config.toml
d_model = 256
n_head = 6
n_kv_head = 2
norm = "rmsnorm"
positions = "learned+rope"
rope_base = 95700.0
qk_norm = false
parallel_block = false
init_std_qkv = 0.0611
init_std_down = 0.0
schedule = "wsd"
final_lr_fraction = 0.0
seq_len = 512
steps = 12014
dataset = "wikipedia_en"
Each number is 128 + 24 x the weight over its row's rms, rounded and kept within 0 to 255. Layers, rows and columns count from 0. The size above them is the row's rms in percent of the matrix's.

# layer 4 MLP down (transposed), 1024x256, rms 0.0924, rows 161-195, columns 128-191
size [100 103  96 101 111 104  97 105  98 101 105 102 102  92  96  87  97 103  99 102 107  92  95  98 104 103  98 100 106 113 102  93  95 104 104]
[[113 121 105 111 119 172 125 122 152 150 121 131 165 136 155 141 113  93 112 142 152 116  99 146 141 123 133 117 141 138  84 130  85 109 170 134 108 101 135 152 146 112 122 146 132 154 139 126 145 111 141 134 149 128  95 153  94 144 173 147 100 137 128 121]
 [132  97 164 148 130 109 151 127 106 168 116 118 179 113 120 141 116 112 119 127 155  71  92 126 126 129 136 115 135 103 145 122 149  95 162  79 144 128 156 123 139 143 112  97 119  92 135 167 119  97  99  97  99 101 104  89 164  94 135 134 146 138 129 176]
 [135 121  49 126  97  65 144 142 145 116 164  75 149 107  97 119 122 163 142 137 117 114 169 143 131 122 131 110 118 119 137 138  74 139 148 126 114 132 131 148 103 119 144 101 130 118  91 147 128 131 136 113 131  91 155 118 107 140 148 135 166 142 149 135]
 [116 159 118  97 123 143 162 141 168 114  98 131  88 138 128 127 109 140 145 135 102 149 137 116 116 134  85 123 160 160 109 162 139 130 123 172 165  96 136 133 132 150 107 110 109 140 116 145 110 159 115 124  86 139 124 169  88 130 121 152  98 130 133 169]
 [188 127 100 134  77 125 179 113 139 143 158  94  93  99 143 145 155  73 135 133 156 135 115 134 111  96 126 146  89 159 124 136 104 171 132 159 139 128 156 130 136  93 169 173 136 123 154 171 137 121  98 133  92 131 102  97 116 133 106 130 104 144 140 105]
 [152 103 174 154 159 110 184 118 130  81 106  79 118 119 156 136  98 124 142 130 156  92 112 125  89  98 143 111 145 147 172 104  92 169 122 125 129 176 153 196 159 139 153 111 126 150 148 152 135  88 120 130 132 103 112 116 140 124  99  98 137 164 140 153]
 [118 155 111  97  94 120 145 144 127 119 136 141 154 131 138 135 145 117 155 111 176 124 117 178  95 108 108 113 104 135  73 120 142 118 167 117 134 123 113 135 122 136 143 164 141  92 128 168 160 174  90 137 140 156 169 134 146  89 141 173 106 138 124 144]
 [126 117 151 141 180 138 145  98 186 128  98 139 115 114 130 102 125 119 111 141  86 137 106 150 148  78 144 155 142  98 122  99  91 129 117 119 131 125 119  85 145 168 157 134 147  85 142 101 137 104 131 146 119 159  92 130  96  97 142 140 138 137 131 167]
 [122 103 126 119 132 130 149 131 123 145 131 108 156 167 114 127 154 117  93 167 153  87 166 153 124 118 128 104 114 170 159 161 184 120 107 106 146 128  94 131 147 149  89 171 131 160 156 117 102 131 142 113 117 157 112 152 124 103 101 134 126 127 101 198]
 [100 129  91 104 116 130 122  97 125 124 139 160 148 141 122  96  93 111 109 148 104  68 119 125 152 155 139 118 147 144 112 106 111  94  96 182 110 118 149 133  88 175 133 174 103 138 138 104 140 118 139 145 121 111 119 134  88 137 147  95 149 135 132 137]
 [ 98 104 136 147 143 144 177 147 121 167 142 133 166 137 141 128 120 142 165 137 143 150 155 112 134 116 131 132 136 134 117 110  95 144 158 151 152 150 122 152 109 158 129 111 125 112 105  94 162 149 101 111 167 116 139 187 177 134 102 139  95 149 125 103]
 [ 90 140 101 113 158 142 118 121 143 104 102 148 136 129 199 133 104 136 150 113 114 143 121 119 130 122 148 104 135 130 145 161 140 160 123 154 118 117 132 114 114 173 117 112 126 163 152 105  98 104 141 187 164 119 165  87  94 182 117 123 114 120 130 117]
 [132 124 162 149 100 112 137 132 154  94 117  98 139 140 134 162 124 149 113  96 128 134 134 145 106 104  81 161 136 109 124 117 176 121 195 113 151 114 163 138 141  91 142 113 140 140  92 146 177 123  88 136 135 128  83 133 120 158 126 102 148  96 104 106]
 [120 124 136 105 148 147 157  88 118 120 160 138 117 167  86 122 164 145 114 127 112 134 127 129 157 102 107 179 135 118  97 128 113 134 121 115 166 117 122 146 135 143 202  65 114 135 165 137 104 155  87  94 118 124 144 103 140 151 131 144 122 157 127 121]
 [177 127 134 140 136 182 123 156  71 132  90 124 122 122 151 122 154 117 155 127 163 140 151 144 115 145 151 133 108 114 123 106 108 178 121 126 120 137 124  80 127 117 149 130 142 111 130 137 144 124 119 105 140 103 129 131 124 100  74  87 154  96 106 109]
 [ 90 144 115 153 124 111 128 161 146 159 135 132 143 152 133 154 153 123 114 180 143 156 177 148 128 157 124 150 109  98  84 164 140 101 127 167 129 156 150 151 139 140 122 151 146 151  75 146 167 112 134 167 123 155 100 196 123  60 129  95 130 132 123 109]
 [128 101 113  88 101 189 102 159 117 137 120 127 106 139 150 140  91 145 133 110 110 185  80 110 145 114 105 117  87 121 108 146  99 135 166 106 145 142  95  90 140 101 130 143  92 156 140 117 165 137 157 120 151 115 122 129 131 147 156 138 118 107 118  97]
 [105 145  87 102 125 166  88 126 147  78 115 122 138 124 120 132 126  94 163 145 161 172 163 140 110 176 122 148 135 177 159 121 101 133 168 134 131 190  94 135 150 136 120 143 104 125 106 111 175 133  92 148 106  82 135 116 130 132 140 128 138  73 100 105]
 [159 140 154 137 123 121  82 106 162 120 158 132  97  99  87 143 128 110 135 145 125  92 152 120 137 119 114 151 127 130 120 161 134 123  94 150 134 106 143 137 154 148 141  81 133 154 143 144 148  59 136 121 137 154 135 162  56  98 156 117 145 158 170 135]
 [109 115 106 164  89 109 121 147 133 111  90 111  78 158  97 151 140 138 119 128 137 165  81 119 115 141 110 113 179 125  94 153 159 130 113  68 138 183 107 133 154 119 107 123 116 107 105 119 141 161 135 162 138 123 111 135 156 153 139 143 116 139 123 128]
 [164 146 141 120 149 131 136  98 116 132 138 151 130 113 158 111 100 155 115 162  84  74 124 124 119 169 135 155 104 100 113  67 146 145 147 154 105 117 153 110 129 109 130 118 132 157  88 165  94 136 138 175 110 119 117 124 138 120 185  86 167 150 135 112]
 [125 132 157 129 121 144 106 143 140 129 144 115 120 143 179 133 157 103 150  91  89 131 130 127 158 110 122 154 147 114 144 128 180 106 131 139 143 115 125 129 130 163 132 129  98 130 123 114 174 148 120 190 106  92 114 119 151 103 126 116 115 149 139 127]
 [131  79 164 124 120 118 127 108 125 161 164 104 118 134 112 160 139 179  80 111 145 138 119 140 124 154 136  86 100 125 167 120 130 150  90 135 155 138  80 127 116 119 108 189 154 127 106 125 152 120 155 125 103 119 117 121 155 128 127 156  96 104 122 149]
 [160 174 130 118 157 128 158 116 150 140 120 100 125  73 139 140 163 130 133  96 128 124 125 120  87 159 119 127 134 158 148 103 126 150 144 130 133 137 101 132 127  91 124 143 154 172 100 131 108 114 128 155 132  87 123 125 109 185  96 140 129 105  76 119]
 [119 101 119 125 124 150 141 145  99 150 138 149  80 129 158 110 130 131 135 142 157 132  96 145 135  71 120 139 117 126 119 120  94 138 121 126 145 108 137 113 138  92 146 142 149  79 144 133  94 153 139  72 102 169  98 120 121  88  78 117 111 149 132 132]
 [113 135 155 108 141 131 104 139 142  99 114  84 100 126 144 115 142 155 143 135 124 102  95 119 122  90  79 153 127 134 131 137 147 106 124 101 128 150 152  97 124 130 139 135 112 111 157 108 132 117  92 133 114  99 132 143 137 114 158 134 121 111 168  87]
 [129 133 152 104 151 164 175 100 156 124 151 126 116 146  97 135 159 126 141 163 127 127  99 164 154 113 138  77 131 140 129 137 109 148 127 123 116 128 121 117 176 156 100 139 129  88 115 164 114 113  91 127  95 174 153 109 147 122  94 116  85 139 157 131]
 [114 158 142 125 152 124  93 151 150 126 107 119 185 130 138 159 120 140 163 133 135  90 161  97 130 182 133 165 126  93 113 124 132 142 174 144 149  87 118 126 169 153 108 124 147  69 113  87 144 138 129 163 152 100  58 139 132 121 140 121 127 114 131 119]
 [127 121 158  87 134 127 164 125 116 153 155 136 152 132 112 119 141  82 142 177 148 121 105 161 137 144 134 103 119 115 165 124 124 145 151 131 129 154 145 152 101 142 119 129 149 125 152  77 126 102 151 120 161 121 156 122 140 176 124 145 114 156 100 119]
 [115 119  96 117 142 147 154 102 138 106 135 110  72  97 118 148 140 173 144 168 108 101 112 165 111 118 147  98  86 130 111 120 154 133 115 149 141 123 164 159 168 162 135 170 117 142 123 120 130 147 129 109 103 113 125 127 129 178  99 136 132 109 131 179]
 [ 88 140 154 116 152  97 165 154 175 133 116 160 139 119 156 133 143 159 146 161 136 104 139 136 122  98 154 131 189 166 142 166 149  83 175 124 172 108 155 154  69 125 147  98 134 114 106 133 148 167 124 156 122 123 110 139 150 132 169  89 130 126 124 110]
 [ 81 157 156 137 125 136 143 151 107 181 166 125 126 122 137 143 126 100 117 149  70 128 117 147 124 105 100 123 189 109 143 115 112 154 111 151 125  97 157 125 108 149 154 117 113 111  72 138 118 121 136 173  77 163 108 176 124 108 112 108  74 111 161 123]
 [108  92 117  98 135 135 152 153 150 151 152 121 115  93  99 149 103 142 138 145  73 133 134 148 160 130 143 149 139 129 132 122  83 107 115 127 119 164 127  94  94 141 139 138 123 166 150 121 152 111 104 109 121 141 103  95 149 137 127 130 131 145 112 145]
 [101 133 158 128 115 142 110 141 130 155 139  80 164  90 132 123 107 164 114 121 106 166 117 123 154 147 127 110 121 111 149  99  85 138 112 184 157 171 123  95 146 168  98 149 130 150 139 150 124  99 153 152 155 120 124 179  99 152 113 128 150 138 142 160]
 [105 153 125 116 138 132 139 151 126 130 127 138 134 116  91 162 103 108 116 124 124 134  86 148 143 139 163  94 112 122 142 136 133 136 147 151  98 149 115 127 119  96 112 105 159 117 135  86 102  91 133 134 151  97 106 148 113 111 167 126 124 145  89 123]]
# layer 4 MLP gate, 1024x256, rms 0.107, rows 162-196, columns 128-191
size [101  99 105 106 101  96 107  96 103  93 102 101  90  95  86 103 105  94  99 102  94 102  95 101  96  98  99 106 106 103  95  96 100 104  98]
[[143 145 105 118 117 148 159 108 120 138 129 120 103  81 120 167 104 125 125 148 186 156  85 150 134 109 113  95 121 118 134 110 111 135 107 134 131 138 149 132 112 132 124 120 101 106 138 197 135  63 134  93  99 126 156 184 112 146 116 104 131  89 166 106]
 [125 155 144 116 158 123  71  82 150  94 142 136 170 106 124 121 144 151 168 122 125 116  95  96 141 141 103 107 116 153 117  86 121 128 169 118 144 154 145 101  97 126 149  98 167 158 169 101 120 145 128 143 153 161 122  97  83 157 133  90 123 140  83  96]
 [147 144 146 146 126 104 143 184 173 137 146 138 143 110 144 112 128 155 148 151 162 127 164 138 146 147 133 155 135  92  99 131 169 149 180 138  71 159 109 105 112 132 142 131 136 172 156 162 135 130 173 157 133 148 121 124 134  98 122  96 132 119 133 128]
 [ 87 135 109 136  55 140 104 122 171 117  99 129 147 131 116  76 132 117 155 165 118 121 102 150 109 134  86 109 142  90 153 157 120 111 121 129 143 112 100 118 180 143 129  84 104 103 131 122 137 128 143  88 160 109 100 125  93 155 156 167 129 124 116 160]
 [164 138 129 119 118 136 174 195 130 120 116 112 144 121 109 107 140 172 116 132 166 118 121 132 125  98 133 157 140 133 146 156 125 140 142 158 119 121 112 136 166 148 144 125 184 124 133 127 117 132 183 124 153 103 146 124 202 107 135 136 137 155 114 109]
 [155 141 153 124  98  84 107 120 155 164 101  96 154 161 155 117 106 145 141 152 144 180 155 149 136 153 157 112 145  85 132 116 114 130 135 115 154 100 157 106 131 137 164 149  92 144 137 114 116 128 118 123 139 120  84 178 138  98 110 115 122  93 116 148]
 [147 135 140 126 138 147 152 148 184 116  92 145 173  98 130 129 172 140  98 129  98 170 135 148 138 148 121 114 107 151 150 172 189 129 102 111 123 113 111 123 160 161 120 122 145 121 169 106 131 137 175 123 129 113  90 142 131 106  90 165 113 179 150 105]
 [157 126 128  87 119 133 141 147 110 132 191  71 132 130 103 113 177 140 114  76 112 126 150 115  79 128 108 136 128 161  96 116 112 124 110  52 129 170 104 121 148 123  81 180  97 108 131 119 127 163 152 110 139 139 148 159  99 167  59 106 133 143 101 104]
 [103 134 105 127 112 142 102 142 136 130 121 167 162 119 118  90 113 156 114 161  66 126 123 161 117 157 126 162 127 117 136  89 121 102 136 137 127 190 103 183 123 117 138 149 111 104 102 126 152  91 134 147 164 151 111 152  99 175 126 129 125 103 115 110]
 [137  96 126 148 152 171 124 132 144 107 132 129 112 123 141 153 116 113 147 154 111 103 152 120  79 111 138 130  73 180 120 117  72 117 119 103 131 119 111 103 136 137 125  84 162 121 115 156 112 119 102 103 146 144 117 160 175 129 103 173 100  86 113 143]
 [ 81 127 121 138 155 169 118 111 114 108 156 148 124  89 107 110 121 121  93 129 158 136 116 120 172 113 120  78 136 159  99 101 152 109 109 100 114 159 100 143 125 138 117 148 160 155 141 135 152  94 131 145 129  93  91 111  72 121 117 162 129 103 172 157]
 [133 140 111 134 171 139 130 178 121 127 141 149 110  93  95  91 146 111 100 152 131 120 187 148 156 141 150 126 101 128 142 121 106 176 109 146 157 133 109 112 103 151 111 151 108  97 131 113 119  94 139 138 167 101 156 146 125 119 160 153 108 138 150 120]
 [ 87 161 140 141 151 117 123 146 117 194 151 169 116 130 111 167 103 145 168 162 143 142  57 153 120  98 178 134 120 131 136 145 143 146  94 126 109  98 159 120 162 133 159 128 124 153 134 140 144 132 159 125 134 119 143  96  94 119 128 132 107 183  93 147]
 [143 148 154 123 138  98  87 140 161 114 114  85 195 153 168 163 110 118 109 104 157 134 118 131 129 173 144 134  81 116 131 117 130  99 155 119  96 120 161  90 126  96 148 130 121 127 113 125  93 144 128  99 108 169  79 107 111 163 106 129 124 113 145 173]
 [144 117  85 144  90 127 123 119 143 159 145 171 142 124 146 104 145 104 114 107 135 106  67 123 174 147 102 116 140 138 139 147 186 152 155 108  80  99 135 162 111 162 112 120 156 165 142 138 131 169 122 120  99 133 127 108 141 127  95 132 158 140 116 100]
 [ 90 102 132 122 124 120 112 150 112 160 125 136 126 136 123 113 177 129 139  90 102 169 111 141 121 140  76 127  91 170 103 129 148 126 147 121 197 122 120  94 119 141 134  96 122 151 121 133  97 125 143 112 105  90 110 166 122 140 101  91 115 134 155 118]
 [146 148 108 132 144 133 151 133 172 140 155 136 133 136 169 122 124 119  91 112 143 112 118 135 102 112 165 118 120  83 144 141 168 118 116 112 148 175 143 157 189 117  89 105  84 158 131 161 133 109 129  76 130 146 158 148 110 128 141 116 102  97 121  85]
 [108 147  90 141 138 134 158 162  90  94 154 110 122 173 123 157  87 129 135 163 105 177 115 108  72 131 119 148 125 137 122 150 130 105 116 114 141 110 138 127 131 127 130 128 108 130 126 120 104 102 113 101 147 171 154 137  86 145 106 163 128 128 155 136]
 [128 141 138  98 146 138 112 119 127 146 129 115 164 142 139 141 162 133 115 111  83 119 116 126 124 124 129 158 132 123  74 163 136 114  88 142 123 155 141 147  94 131 128  86 140 122 124 123 134 142 117 100 127 130 107  97 135 120 117 128 125  99 108 131]
 [158 130 126 127  91 153 104 109 141 132  96 124 138  95 151 144 122 154 164  82 120 102 134  71 123 138 134 152 126 126 134 104 150 119 130 163 190 186 133 111 113 112 136 101 157 163  96  87 157  87 165 107 150 108  99 137  88 149 104 112  75 112 142  84]
 [ 93 140 134 125 139 133 118 184 132 131  75 167 144 158 130 150 123 148  97 136 159 112 175 142 136 159 126 127 103 136 115 105 165 122 100  84 132 123 106 104  90 140  86 122 116 105 144  70 141  98 136 116 169 134 144 106 124 157 127 120  93 122 109 103]
 [121 104 105 137 148 116 157 118 122 132 171 122 123 147 113 159 106 129  78  86 135 135 129 150 129 108 209 114 104 147 150 115 139 161 124 165 179 149 110 110 110 118  73 109 128 138  96 141 112 102 162 122 135 117  77 164 129 153 140 178 131 124 103 125]
 [135 134 155 104 101  66 138 146 159 130 106 109 116 126 127 102 137 100 115 124 131 131 139 104 114 139 145 110  94 157 102 136 116 142 137 126 108 115 152 154 174 119 117 149 110 168 131  92 130 152 159 120  92 110 102 102 102  91 125 110 117 172 113 140]
 [143 112 142 160  87 124 137 158 106 118 115 159 122 104 102 163 115 137 135 137  79 126  94 131  87 127 105 116 158  97 139  97 124 109  88  78 122 113 142 148 116 151  83 154 118 116  93 148 164 169 137 113 118 128  97 131 157 137 128 102 147 102 120 132]
 [108 127 134  91 165 129  99  66 119  61 106 111 151 107 161 130 106 125  89  81 151 113 141 101 122 143 164 127 110 135 131 107 126 137 162 106 114 169  91 123  72 126 146 138 117 112 170 155 147 129 189 138 126 156 143 148 148 149 115 111  97 140 119 120]
 [137 134 144  91 135 130 141 114 112 131 113  86 102 114 145 133 138 156 147 109 143 119 128 128 130 127 142 114 142 176 109 108 147 162 103 122 109 159 130 134 151 148 161 126 116 128 101 128 138 130 149 154 124 111 170 140 123 139 169 150 128  92 141 114]
 [126 109 143 147 115 151  89 132 143 165 114 147 148 125 122 143 149 101 142 108 103 142 145 124 145 122 124 124 141 112 123 101 135 138 121 122 141 165  92 145 124 134 134 127 110 141 113 143  89 121 129 127 111 157 148 151 158 114 129 143 126 102  93 122]
 [113 130 112 138 144  97 148 152 163 152 120 131 147 132  92 133  86 131  84  98 163 105 162 120 131 151 123 151 160 157 130 109 111 144 145 113 143 110 104 132 116 107 162 133 141 131  74  87 137 118 106 149 141 122  77 147  92 116 123  91 164 156 102 135]
 [ 92 139 113 128 142 125 121 170 106 125 113 128 113 116 130 171 123 141  59 119 120 106 104 158 121 139 122 103 119 115 100 178 123 125 127 176 138 134 140 113 148 149 164 109 138 112 150 147 117 137 156 147  98 123 159 125 146 150 116 103 106 149 122 146]
 [135 159 161 144 122 131 103 134 135 109 126 119  91 123  77 103 167 106 112 112 134 113 167 119  79 120 177  98 117 100 118 122  96 164 140 134  92 115 118  91 146 123 146 143 137 135  94 144 135  91 161 128 115  84 107 164 125 109 160 106  89 161 105 142]
 [121 170 123 137  88 131 136 101  93  99 139 138 150 114 161 134 107 148  97 105 141 121 145 119 107 152  92 151 145 140 157 136 159 147 155 180 127 156 173 146 107 129 115 149 106 135 122 119  94 152 140 154 161 165  92 171 166 133 120  94 125  79 139 119]
 [137 155 166 109 145 140 135 143 120 139 130 152 157 118 155 177 133 134 135 129 174 112 141 117 130  93 105 106 118 155 154 108  98 132 153 140 102 109 120 129 103  84 137 162 126  88 145 131 125 122 160 158 135 129  81 103 116 101 150 117 141 109 104  94]
 [ 85 132 143 121  81 177 136 155 114 136 121 141 127 125 142 152 124 133  82 140 138  99 111 147 133  92 152 132 129 120  98 114 129 100 135 140  94 119 125 135 115 122 154 170 127 104 107 124 130 130 118 112 135 125 124 136 167 126 104 133 108 131 147 142]
 [174 165 131 117 112  99 141  97  86 122 195  99 127 132 136 108 102 146 111 118 116 119 113 153 120 165 100 134  89 128  89 159 130 134 145  84 116 128  62 106 158 127 149 114 126 113  92 136 158 177 153 129 108 182 137 151 104 138 138 133 144 151 100 133]
 [ 96 133 108 133 104 138 176 140 149 104 129 154 119 139 138 157 118  92 159 103 136 111 167 135 135 124 174 147 140 166 125 153  97 115 148 108 163 139 131 132 133 132  96 131 132 131 101 129 108 133 117 146 183 117  78 118 100 149 157 103 110 150 103 134]]
# layer 4 MLP up, 1024x256, rms 0.113, rows 162-196, columns 128-191
size [ 96  97 100 109 100  98  99  97  96 101 102  95  97  96  94  97 100 100  98 109  93  97 105 108 102  97 102 101 107 106  97  95 101  99  95]
[[154 167 116 116 121 149 142 100 125 131 113 121 117 116 138 129 133 174 135 102 118 123 141 127 117 139  90 139 120 161 106 102 110 125  83 123 133 102 142 111 107 144 149 115 103 164 161 126 164 136 120 132 144 187 155 155 151 113 127 137  96 144 148 124]
 [119 132 123  80 177 148 125 117 131 114  85 145 112 135 168 117 172 132 113 114 137 146 122 131 105 121 124 142 149 132 159  87 125  95 112 140 138  65 124 152 146  93 107 145  97 127 164 107 131 136 137 139 143 164 127  88 157 105 145 128 145 103 131 115]
 [133 135 100 118 126  97 153 128 113 151 157 148 147 105 101 119 133 153  95 144 116 154 137 124  86 130 135  81 151 115 119 159 106 150 144 121  63 184 117 109 126 108  81  97 145  94 113 158 107 135 114 162 144 127 154 116 145 160 125  97 110 139  98 121]
 [106 128 114 121 117 147 102  94 106 105 128 105 151 146 111 138  89 158 122 165 111 116 177 136  91 144 152 162 160 109 113 131 101 132 132 116 127 121 150 149 112 129 163 100 168 122 132  92  92  73 115 147 158  70 132 134 129 104  56 112 122 121 156 145]
 [106 138 114  98  97 154 113 103 118 122  86 167 154 131 158 122 134 142 160 185 137 132 136 102 134 116  80  99 133 145 118 123 123 128 124 117 124 108 139 139 126 132 121  93 149 132 119 164 148 158 168 103 185 142 121 159  90  92 120 168  72 123 121  99]
 [123 144 162 146 150 147 110  69 114  97 108  69 119 166  70 137 147 100 125 141 102 127 102 128 113 160 165 129 147 125 114 139 106 146 144 145 148 124 114 115 110 128 117 135 168 146 166  86 142 168 161 104 147 106 124 112 164 128 109  88 112 115 163 163]
 [114 136 119 113 147  95 121 117 114  49 129 129 111 140 140 137 149 107 130 143 140 111 121  80 137 154 150  95 120 148 151 123 159 135 139 130  78 135 142  84 135 110 136 153 126 167 129 124 164 105 143 160 152 130 130 134 139  99 164  78 119 137 153 125]
 [112 151 138 152 162 127  73 161 111 160 118 142 139 128 144 184 106 114 141 119 122 110 151 115  98 113 134 130 159  87 107 106  97 103 140 114 108 115 131 108 116 151  93 109 107 128 140 115 132 155 131  88 119 129 104  82 104 138 141 103 118  85 183 105]
 [136  80 139 122 110 126 132  64 143 126 124 100 105 134 144 112  99 118 142 145 136 117 121 128 110  80 121 122 105 113 126 160 135 120 150 101 137 126 111 134 162 128 118 108 159 123 131 103 122 172 129 114 172 148 148 133  99 153 119 139 101 130 120 139]
 [156 101 136 134  92 120 119 128 149 144 154 132 128 142 102 108 152 132 128 116 159 110 107 124 132 117 106 109 154 137 150 137 115 138  82  76 151 155 127 139 124 157 147 143 104 120 155 139 140 132  96 127 103  84 141  80 112 131 113 126 142 105 134  91]
 [121 102 130 152 136 116 165 135 143 106  91 202 112 135 151 111 119 160 112 119 132 146 124 100 104 120 107 141  96 157 136 117 119 141 164 160  98 134 116 110 127  73 142 151 118  96 148 119 151  75 104 116 137 140 107 125 122  88 129  94 169 142 147 122]
 [126 148 141  93 152  97 124 105 103 164 107 169 140 133 117 154 112 155 144 148 130 122 105 121 147 146 144 103 143 141 130 140 138 132 125 143  92 110 158 128 116 153 151 188 146 125 122 134 111 150 157 122 143 136 106 165 106 119 120 142  99 154 107 134]
 [143 118  95 101 105 107 135 165 118  96 114  95  93  79 125 139 100 130 178 102 170 158 122 158 108 142 125 155 144 146 128  79  91 135 137 147 105 101 108 152  94 141 114 168 123 121 166 132 118 109 136 110 115 130 115 117  71 121  67  92 132 126 136 138]
 [158 120 112 135 141  78 192 132 154 124 141 161 139 144 165 151 110 135 163 130 114 127 150 121  77 117 157 173 139 113 114 168 109  99 144 110  98  99 102 150 158 108 132 120 113 174 142 102 135 174 185 125  90 113 109 127 126 174  89 132 103 131 106 147]
 [126 114 139 151 138 135 134 152  87 141 143 125 112 128  98  93 137 154 130  96 146 119  74 135 124 110  88 103 103 135 163 129 103 103 136 106 148 170 130 160 104  83 194 123 149 142 155 132 122 117 151 136 153 168 118 115 134 137 140 144 160 108 141 120]
 [141 125 124 125 130  96 119 128 144 135 120  78 137 153 113 147 131  81 144  86 115 158 142 107 165 168 123 192 171 119 102 106  94 134 115 170  82 140 109 153 114 109 112 127 100 139 132 153 123 160  97 144 165 170 155 120 119 132 137 117 160 118  85 114]
 [120 147 162 118 117 114  75 117 138 128 120 105 115 101 127 140 156 157 111 139 147 106 134 153 128  92 142 116 126  70 167 113 137  87 153 128  94 111 170 171 156 130 122 109 148 151 196 115 122 125 147 125 181 147 112 152 152 128 111 161 128 113 141 114]
 [138 114 128 133  98 134 103 126 129 137  96 138  81 150 165  87 106 139 148  90 114 172 104 148 107 146 125 137  97 114 134 108 110 131 146 127 120 116 111 182 105 134 157 135 160  90 120 128 109 153 137 118 167 145 175  98 188 116  68 146 121 120 119 123]
 [170 146 100 114  86 113 142 128 121 174 133 179 156 150 152 154 126 118 136  85 106 107 145 129 164 119 110  99 101 132 181 103 123 122 168 130  88 119 144 131 100 151 127 116 161 131 152 135  66  99  98  90 108  87 143  99 130 144 109 149 139 155 133 123]
 [104 137 142 186 143 139 145 150 101 110 172 148 104 129 125 168 162 107 125 128 115 151 115 163 116 110 143 123 122 118 128 161 137 110 136 129 122 116 108 108 160 152  66 128  92 127 140  87 123 131 109 102 110 139 123 121 103 144 110 150 131 163 150  84]
 [110 157 125 143 149 125 137 139 141 126 156 109 121  98 138 139 138 129 126 111 156 128 142 114 124 121 144 143 152 107 156 103  98 126 122 138 120 106 161 180 157 101 130 142 125 105 126 149 141 145 106 131 135 165 130 138 128  80 158 142 139 201 129  92]
 [115 146 151 117 144 107 133 152 142 138 120 162 172 131 145 154  95 132 109 165 137 131  96 164 153 108 120 114 164 133 160 158 174  89 115 152 109 122 157 161 133 127 137 134 119 138 123 148  92  90 119 111 154 123  99 103 111 153 140 166 137 157 105 123]
 [122 114 103 139  98 125  85 138 123 100 118 118 117 145 112 162 138 151 122 130 169 155 118 101 101 131 101 133  87 128 131 100 121 118 119 125 121 148 119 133 118 129  85 115 101 101 112 151 132 132 127 107  99 138 155 143 120 137 198 113 132  69 169 105]
 [143 115  91  69 132  90 132 121 112 118 106  86 163  98 139 113 132 142 111 142  91 151 106 159 127 115 128 107 114  95 125 124 143 162 154 151  93  89 120 101 127 106 143 127 134 134 143 143 132  84 157 179 154 108  66 104 136 131 155 125 135 112 111 128]
 [134 162  98 121 126 110 159  73  99 142 113  92 156 161 105  78 131 136 139 170 138 150 114 134 157 130 142 113 129  91 141 106 124 141 106 139 119 134 109 135  90 104 127 138 128 145 132 106 150 164 165 138  96 151 168 111 147 156 162 112 101 109 115 114]
 [133  64 131 112 116 140 100 108 103 126 134 143 132 115 135 127 117 117 146  85 133 122 159 122 150 125  62  93 185  96 113 125 127 116 158 139  98  92 129  96 153 127 153 155 122 122 144 111 138 118 136 163 146 104 136 127 125 142 122 132 144 131 126 108]
 [139  82 156 119 162  99 144 116 172 159  73 153 123 165 135 132 126 139  97 110 143 125 127 110 171 119 113 132 125 139 169 171 146 150 132 146 144 152 145 119 156 109 152 132 129 126 130 124  95 143 138 148 161 114 100 136 109 134 128 168  90 131 112 128]
 [152 111 112  87 164 100  91 100 119 128 171 114 111 122 143 134 151 156  97 134 100 116 156 152 121 148 134 139 125  81 140 125 171 111 130 107 133 136 118 108 161 122 156 123 146 140  98 130 119 130  70 117 144 156 128 130 107 126  73 152  99 113 131 151]
 [ 97 109 126 158 159 116  99 132  97 149 151 152 145 117  94 116 135  98  99 146 157 100 121 117 173 100 123 142 107 151 146 147  97 101 113  80 139  70 137 109 135 104 156 126 152 121 121 165 128 172 181  93 165 158 124 117 130 101 124 126 141 125 156 114]
 [155 109 147 106 121 136  99 152 127 146 137  99 137 115  84 125 171 149 156 127 102 107 156 166 138 106 135 138 144 127 127 110 132 156  94 134 109 161  85 117 124 123 113  87  94  85 168 113 176 145 108 197 137 181 113 137 165 131 103 102 114 156 108 135]
 [160 141 126 127  95 113 107 152 151 114 118 109  99  93 104 119 177 147 144 119 115 125 109 137 148 134 189 139 112 136 148 121 130 149 124 117 141 152 116 128 160 129 129 139 157  97 153  95 156 135  91  80 111 148 158  87 152 110 144 113 139 153 103 122]
 [122 148 142  72 119 147 110 145 158 138 143 127 104 138  92 159 152 128 166 115 121 109 118 115 102 159 132 133 137 143 120 139 150 114 144  90 122 163 127 138 124 143 124 147 180 150 138 110 100 150 123 138 120 141 135 107 157 126  84 160 124 133 128 102]
 [135  98 125 152 147 107 150 139 137 112 112 173 158 163 166 156 145 135 138 174 101 134 140  99 128 152 139 116 127 129 122 126 134 116 118 114 189 108 102 142  75 188 141 169 100 118 118  99 139 114 140 104 116 129 141 128 140 154 143 116 154 137 106  94]
 [105 141 150 120  90 149 133  73 143 150 117  72  85 132 136 123 119 101 143 128  81 150 183 161 108 139  74 157 150 114 113  93 115  96 113 122  94 110 154 119 123  99 125 154 128 121 109 138 130 169 151 131 104 133 134 108 132 133 144 133 159 123 150 152]
 [138  62 111 103 129 164 134 173 134 153 152 140 153  79 142 134 103 146 128 143 126 149 141 135 127 138 172 113 156 141 109 138 109 143 129 135 130 129 119 102 112 165 109 100 152 145 159 125 107 110 100  90 169 161  95 133 147 133 100 128 113 110 161 118]]